python train.py --num_hidden_layers=16 --num_attention_heads=7 --tie_word_embeddings=false --parallel_block=true --weight_decay=0.11 --decay_shape="cos" --doc_mask=false
Each number is 128 + 32 x the weight over the matrix's rms, rounded and kept within 0 to 255. Layers, rows and columns count from 0. Numbers have three digits each.

# layer 9 MLP down (transposed), 2688x448, rms 0.032, rows 870-919, columns 384-447
085107154141124135131088123146127125115148131103133142133148149109129155122063096151097173136145127135115132126152114134152146146176132152102138101147115134104151128143151127114117133098174120
159130103148078156099171133102095095168132125055124121118117114178097140111125106105085125162146188090112123130143187141166110133123108081157140166141135130163113090117136060125185107072143117
108100098148150169119148174120142118120144148050123150146153156123108178089099142079122162165146117155152149175075116107113131126127154164145107158151110137163084112119136102135100133119137084
178171131093088136155133046187111065164144099212128142103102097141155085131127093163113142157110054144148067130130106120134125144115128127125068114072151146084107134120100096130107118092170140
097141103112117140145110110130124130119120075126111136133116127137171125077177103128118081105160121180119175132136104128141113142180104115116118116116132094103139099176122149141117131138138064
130141181127144143145099151070165136119123119092129133106167118102112118132104143090081128135111119140102144099103162094167206177092191149138173066132176146152104131142156132104149067120105145
127157181131085156094106150142119156098148096127105137150145146108143152182140118108116127144132176126131116165130101173145109140119132105168134108136097138144131121069129134143132141090115129
083148076093167127132132038168167130162125143116142102145119161098117124069140075132105146153180110163142087142114122163118121136127118092153107155226149134155161147148129145061140067098100129
080119110107103074141194143124129128139129191099102134115158156061105114178174144121107164091084169132226169170060183133133147199129115118066183145154085144166075119137089106152170091163192187
149114135112092136147121124146134104121119115111206136069125159079114110125126118118138094162076153083125163143180136160151111173184137108145128133096115055122152190088110152158094085155153170
094169117084186139098113120118091159121169116132105087208136167111130113085064136142133110143141105124141148119110098134120122137125115109113111102089117100126122127109092123099127129151119122
153072197134121074088093147051106190141139163138158158135080139141192106121189124114123145126115107124116091172129176144117163165099088157066112105152114127117152140144116202137115150131090136
108138124115127139163162090173151130134145109089130186151084126104147139139134143115120086161124152127083083126158161079097106120000134138174204115149120063150097145119148095123056138108123109
092135115116115130149157153099152099129161129075146126118148138207106069156153147122100129106136152125137111117169104116131142132113131152165117140133146144154106111112135115140136143128170108
106113139126173145098058126125170117135119092130094156126148120129156154136131136076124104161154094181092093141132113128159129120150187145109117083111122125110120117126112158149173115089119134
154095187200100169123094077176132121139131104122074054133142072125123197168130111157107154112137147247094189112126092171153106141077101161087199108165151121165117147177138159176080139074095067
087190167137091149097105148072154180126110141142173099096129142135142114187106179130148130114098145165113108092131107120122118185166115152066130140156181119054115167161102137098161153129135172
128113077115089084134185145162096139134163114140102178129141140144148188134128163112110107105164142176128170129124129139103117176107130145157117117108112153132108136149133139152116104077135163
127120157110077151140120072138114152104149089045160094107120113100135115101112127150139148116114167049163100156114097086102077176141152153179169126127141190150093118148129157103133166133119143
054132123098113139119106130144203110109117107134129110190141132144149176128114118162126123138158123167144115177116104137130144168128156087146099144175143209136140118141129119101074094158101102
119109092091142070132082129115126137139094087123150127163122160104140096170099148091134114138171131129079146131140137141185126161103183130148100105088151141171164168136104134126141108150147116
164114140127133149114182072138117121133146105090152104134136079153139069125158130140126162138127185095183114112133142113058096125097059065087128120160109100148135188131122129116134158074138157
128121108110169146158112132103105103107136147185124125137166154102153124129116104145111125116071186153114123115132151076088124163149143128166120121095123158108111189153114153147199148183024125
084154133080137169102140176119121118114145065143105140194084145157152092120134155104103134150107115108094099133115136130105163118157120148144095149152121100159158132117103127114159128085084112
104143093104152147140137138106100109158127102123113162137162101100091138077134127141136168144124111084127124160115131149107128119111113140068109116126163100139096122121108156142108128142126105
221103087112138183060130118166169094123069153163115108148139161105094103114072120106144149075078137138142148172089119144112164158104132129108145090165109085115125186179164142215048143128123144
138138105167086145144108147082086084100154120156136125197130141178132191107193134204104155137139140203089166079176190137125143112144070133136111080102126143177115143111101165130120106159128120
107086162101108094070109108157142178136080108070106119136141180167161105160156079135123097176113106115142175128193119111154171147137196159115172134192087146196148121191079103140091145147174077
189120140131123100174174125175129112143115095140115155128126106102152149164091171110143151177112095090103146090139166167100149106152145144129126077162141098135117149186196125099097119115120176
066175140142136145054155140102139150110177168137096214158086164136142134140150119081124174163073139113073142137051136137131116164163099147135089103134180106076120086139098089204159050153189103
092167165162128144116089138113088148115088185136127117100186085164093094140083145115110193152111142124101166145114149096149147170197075164146157126132162121111118127096100166079113197088151133
107128089127144101080126189088125118082120136116150123146139110095132127143121113148117189110121121096087142102123176141185144116138162152133101145109143142145107169114133132119118142095137104
154091106119130077118174116150027105170117143108133140149164127088054140117131049118158132089124128127087176112136063119121104083148076141118123138132135152135137103080133154086141079158164178
126126152113107150105143159139123114136123121129153133142093181123097078146137104130135104153128122118135151110111075068099134114129108110144140144158161094131127153115116145110106138098100135
137082160145148098108195189163120122183137117150128099101168100102120103112144115133082084147111117115105060088127126153105130102110171153111150142114124122127122104155081144143122159134133119
097161143116152177164173174107126062137139147104097160148148148175150143163088097134149131121131123124180131155120102136178122105139062117149182182172110165096121158165130161070120154082121110
121146151153116086122018169188064162135070128071186155102149132112156132160093114068114111079110145169121120130057138158156179153133113129136142138152141121144205175078121118101052130069088182
133112105133044138202091105135131170182166118127133136122135097095122159124103148111194083115111140130155098185152144136137086177175114077128172074116152185165143127118151115125139075115090139
107056094077134091168117172068157163177134071094141083103164170149156117176179121122110122083166127149103076143106151124133151121077145107160161164131174107157108202135211111102090168071122074
118073128098109120079158127070178169115100122083204100126094175138174137167133183157119107154171147132204126163139099122123100163071162103103098085127155102146123137097148166166117164144160089
138121144138158110084131155162160157123132128080120159129116100125115120111147171118145133114112109166130116137117116158116154130092153134136119165141132109149116099126128110131140132128162126
129097117114128126106127125142095095106143149126079127099111153157133099104096085108203162153187155118120117149140107143095144125088089075130061130109116164145109082071126146079176073105169175
070105194110137095101118112169146094158110189130088111178161125105094082098085135143156115123127194108115116108155136166135112096106131163060105106146152092156175074127135108107163168163107152
124216094207158166107120143106074152106169083104169177083093094147193127115171155146112044255148154163133129128089189111150075126110134191172152164167072121152133116120065137145177156104067141
115124143123108095125170155161109103175146215113066176163110069147115128157088169107150178161106112133140145163133137163061176119167077143088097114168108154173089130096082136118163101135165154
139099163134134130155113163103141139185168155107187108159122115152134184152138098126091152116109171134149145155128133112100115132148113110069166144151109155056161164159101126133076170165131130
086129115145056139147041105149119138108188177116155146198146169116096097122167133076205146155130132202102140085147143072064114142187222076170096078110118167156186179114163159136081027177078119
123130092164135117120128124157179092155137072179129102201092096113101149129136118136120146100072181147146134150163120197143137137119161128144173101114129163111136102122144114114080075160103081
149113125123102126084177071164067137166136105188167138130106189096086102150141138136151131175077114110145175171097158129144122126108124138118103233082130162120109167096146104087142092146164166
116156093061152093149104105091119124153101122092146118184171108144115102106140149151133135127138160096094134076135097106127169186156066162170119129117113074104093140194091135127142113190093091
# layer 9 MLP up, 2688x448, rms 0.0413, rows 871-920, columns 384-447
099138144112142125124076114127094171110154098170148129118132131117098119188118133141108129091086117153122155164100136120066130097152128145073093085127118117100134183151134230091082128160125089
099125134130067125124116120103111133108118136176149064117119127069116113169143133115076157158147117097112108095160128181140121128111155146111153126139086159149152122098140099109154175093108150
148141155102159116148160111116108089062134099090117130125115089162098126086077128157141096132116131172110131155098164137219056130134137194096186101168132131087032219115103112114120170099124099
109158146109150137110122161157141180115124080199153167133166148148121108152115175148097144164077141127114073086112135153101158135117137158137161135117143182153115120085149087090137122091108143
098122111100168120155146154159112131072125172170141161078135135119161129151164207076141113113142096127155144163142150114146096133110128114118110138150069144105143165088129145168126139084098158
151126098112155138116119158095145119141161149115140119119082130097148135123145153142102136125158122134147155117117154086125133096142154139132122142111139095094117147131115093135114108151120095
147132103110118120137138175125131173133180150149170171118069127157171169112112150140108148123127101161039136114158120139170139133148178140130108130078096111095158192126118101176120148158160096
145161136115159123135106125116187142138146108086208151126109087154094075088150200143039084146169130155100101159221148095149146178137157150152093155152067094094121136112166073103165098121166142
202143148106148117119149097123126130128157097075131041082131155161119082127129173107072114165174133126128117111168176104098141134084143163096207152107146185181108081140174086057090166099183115
147139139189078158152188153131208125164110161091117155107095128094154096094048142091062142086048163147050145163104122117167112148107112162185129169140127132121156110118108120193148150099150116
207086127110119125122087148157164092122137137094171154129113143112092128090141146146118145087118102117125140156195132177146159076150183136106151153132141103082059153124105095136068147131153096
139150167079033127168082148147106120174118084127128099132158127113081124169141104139103079131106115142130158165149122145148074101172130127165127119167145140109103114100099153172138130152143064
116139122177149120120084169164149141128142147124114087121118110105065144144115151122160087160125102117126148107110152192107133126132101117071184095128118079181160149085161143143115176162181139
142097138103162160128135125161117122058086076134152102082029101113146118130126139119095096146088093101127170151105116126139123077123144189121175134117126171174118146132172083172155110064196147
188054077097165135143170147205084120247112135086151153089179103153112125122157146143161074128132113030147108111116109173087056137063151186184078145076129128097102054112161115163099177121171117
151099131085166110131115117087148143136083171133158151105198104095117105173040147133132102134096139150165094095124201154096158066081134137140130126120069213138122108100152149130094165157123138
140124102152104074099148120131192131133143200076132142088137140202063116113130162096077100141129137103141057173165101104145116165129157095152076166135155120081102129125089104142123173112088134
175107094118202138115098128169170097112113117154112147086135141122072102110124194131107104138186118110132170147136150147088185103143162180146153130116133101117120090103133151174155067132120123
199128068148131113147141125087116142142139136096145113097101086171088100093169128113080112132138139136110163135126124179105129121141173184106103155096164099189135117083229091159112151097138135
183149160119113058123146125094162129146120145142142133118133107136116141052080226084123155116090108112083146157159118170138119091123079100131144114161125139108053068144137144118170146035088134
145169120110094081114122141080125138128119075170125128142131154159163120187119157138131113174157106143146098150144105133178101132122149153092172133100157181088098096153158095087144091136104116
114133139163183109094122145121150135136179194107125114122098102185145126162104125126096123145137120094076105160113174130184155129134153106066108104185168117037139116120090152111127123124154095
119089110152069124101067110154131123144137111049103140093076203179066093090068112086121116103134096122079118086123084121140086133098114080112150182128109134168147131129110137101109159140192161
127100154112108076120077142089130138122101136131162071132121130087123117162101167168136149133094105122120114110111154122146143145137170160118160095152133152105156085105145119120136134141113153
145112112111081115167112066175123122090106090104158119079132090130095132093149121126084160107108102144160089181111178145130114153113109109155163156183206163150089148157087095164125140051139126
114177082134190165195120143147090158132122146087110140106138162143107120125180148122162058130108128094131132151166144114143093138149185148134164145119122184064145138138124143180139154120089133
194129093091072093112168106085152192202138186121123170096133125132106122156065137124115122121134070046086105132156167074116145111137157173077084153096115063097164080046100144148120166151106132
096198089102153072159182109125110187091145057123152056105128083170125145047113078143128124103145086090178134152174143076096147084102139188050166140080124133148111023078161074087122163121138115
148079108115127135085071188144133097186139126169134139105171026135106122143133197121095085109124111151152111121101188221157069085130147091041193151113109169124094164074150156083076134067168168
147104135131113066105189106121115159161113110134126122129105132129130107089096143082139113156119128122098094082119092183117150063095189154058133174165092129137097121128176106154144138142134111
154137113118130096153135116161170195143140140089153178125111112176137081113110117138117111144120119086080112086113125106095145098080137099186114148154110086165163143111162126147075126124086128
173152089141133151099105192153145126215117103120120183133117141112092135072126156067156080130172115109169104147108088151101132135141137135102168143125093157121132121092172120145183158074119174
120110115170135106100102114167150124156168139101150144134112125137108153122150159157132099123190108178117125143176122167137065094160185127136127117127164128090099093148068066144170125158167137
187184094145099096064125125136086151150135128099127107107091126137107113100075102146141118088130147051088132113119115151110134167111132163164116157131143107153172112102186099080143131126082172
160120150168210109100141167139152118154133125153175195145134126072144112069097144130136098106102096105134142149153182153111180123072109175089151122131174127154157142099135091143124116182211176
140092077110138120136142184153161103073110178150121135150117142120145161134134115118154133160070099091166141101152126143166098129095092101156099170109131084117096124136095133127171191140118074
106156132139171131142133122145092111151119091167142133135066127164122114110120143057129112105132124117171184181134138137130142089062109159080222180102129154116118127146125135091172142085191131
115154152117142154102154122106134060101048165083114169144116127106129111070073115053118153132098142115127142106120109080173161155056097138093129170151120123117112108098134135127184099178136126
143092136142171203183154070116113107140125145118161113101146103148095123124093119134120175091112158143121094147147203157112137130119117167118093130146158190105066092141115121160119163141149088
135143105112131130138117132103171073123106173123133190101112157169168114128132095146164129145144094082156090096146128165157114126082122147095184083164084177175125102067118147101122074142205085
150098137152114131136117082093128129092137133090176111091140129161131145137135146169128126142104128144109141114143187107191116104115158152124167161145104141061102172132146105092120143175125113
124110098096159091186126104128125097071119122135144115039171118117164135161121139111103099192123074154161122168155161163082139145129142125161148166158094137078121148135180143132205154122094094
135066188072097096120112135152158107152080139161140063134107176123077180155143082100111186011101100101129160203136089171150157156180116097096082088150157087119108155130178146133142112128181140
114137092139112102148099111101158127118091128145149094117087140091124077122105144099084133129149128084141084114134145144186160096127136080166177139081158125088096093127114111111105133135140172
106115145067127159101134104120136137094145135130098130127102117108117152166136154156120122166071135106097125158122131120151180143163133200074169128119104132161147116090117144108166144109147088
155106127133078125153147166178168129131116090181227115118149127085160106143150136134073111104059153128115040118193136121183064124087136082153164117122134173138094115088132120156063123136133058
105124135202082093142174105090193157126159147115149134111189127160179090164081125177156142112164130109113182124158112139110115142126189103170099133142164087125120101168119127134117192119131183
124171158075135111162116154124154194169105076187181079112111116110161126133133093107086091129153109101142153148140177097084052135089133144157113115128109120157176100107213142138084140088117135
120052099110133123109122116107204102097102157127096120065203103132023093163150184173167119138163109172192074082111190176162112119070167153112124156095132120147124129125111154149140123123211119
109128142143143100121124111107130154118108162112158157139203091152152119135137143120150138116120155089043156095132144121137176099047065193174136111161155108138139156119100096077067154093166125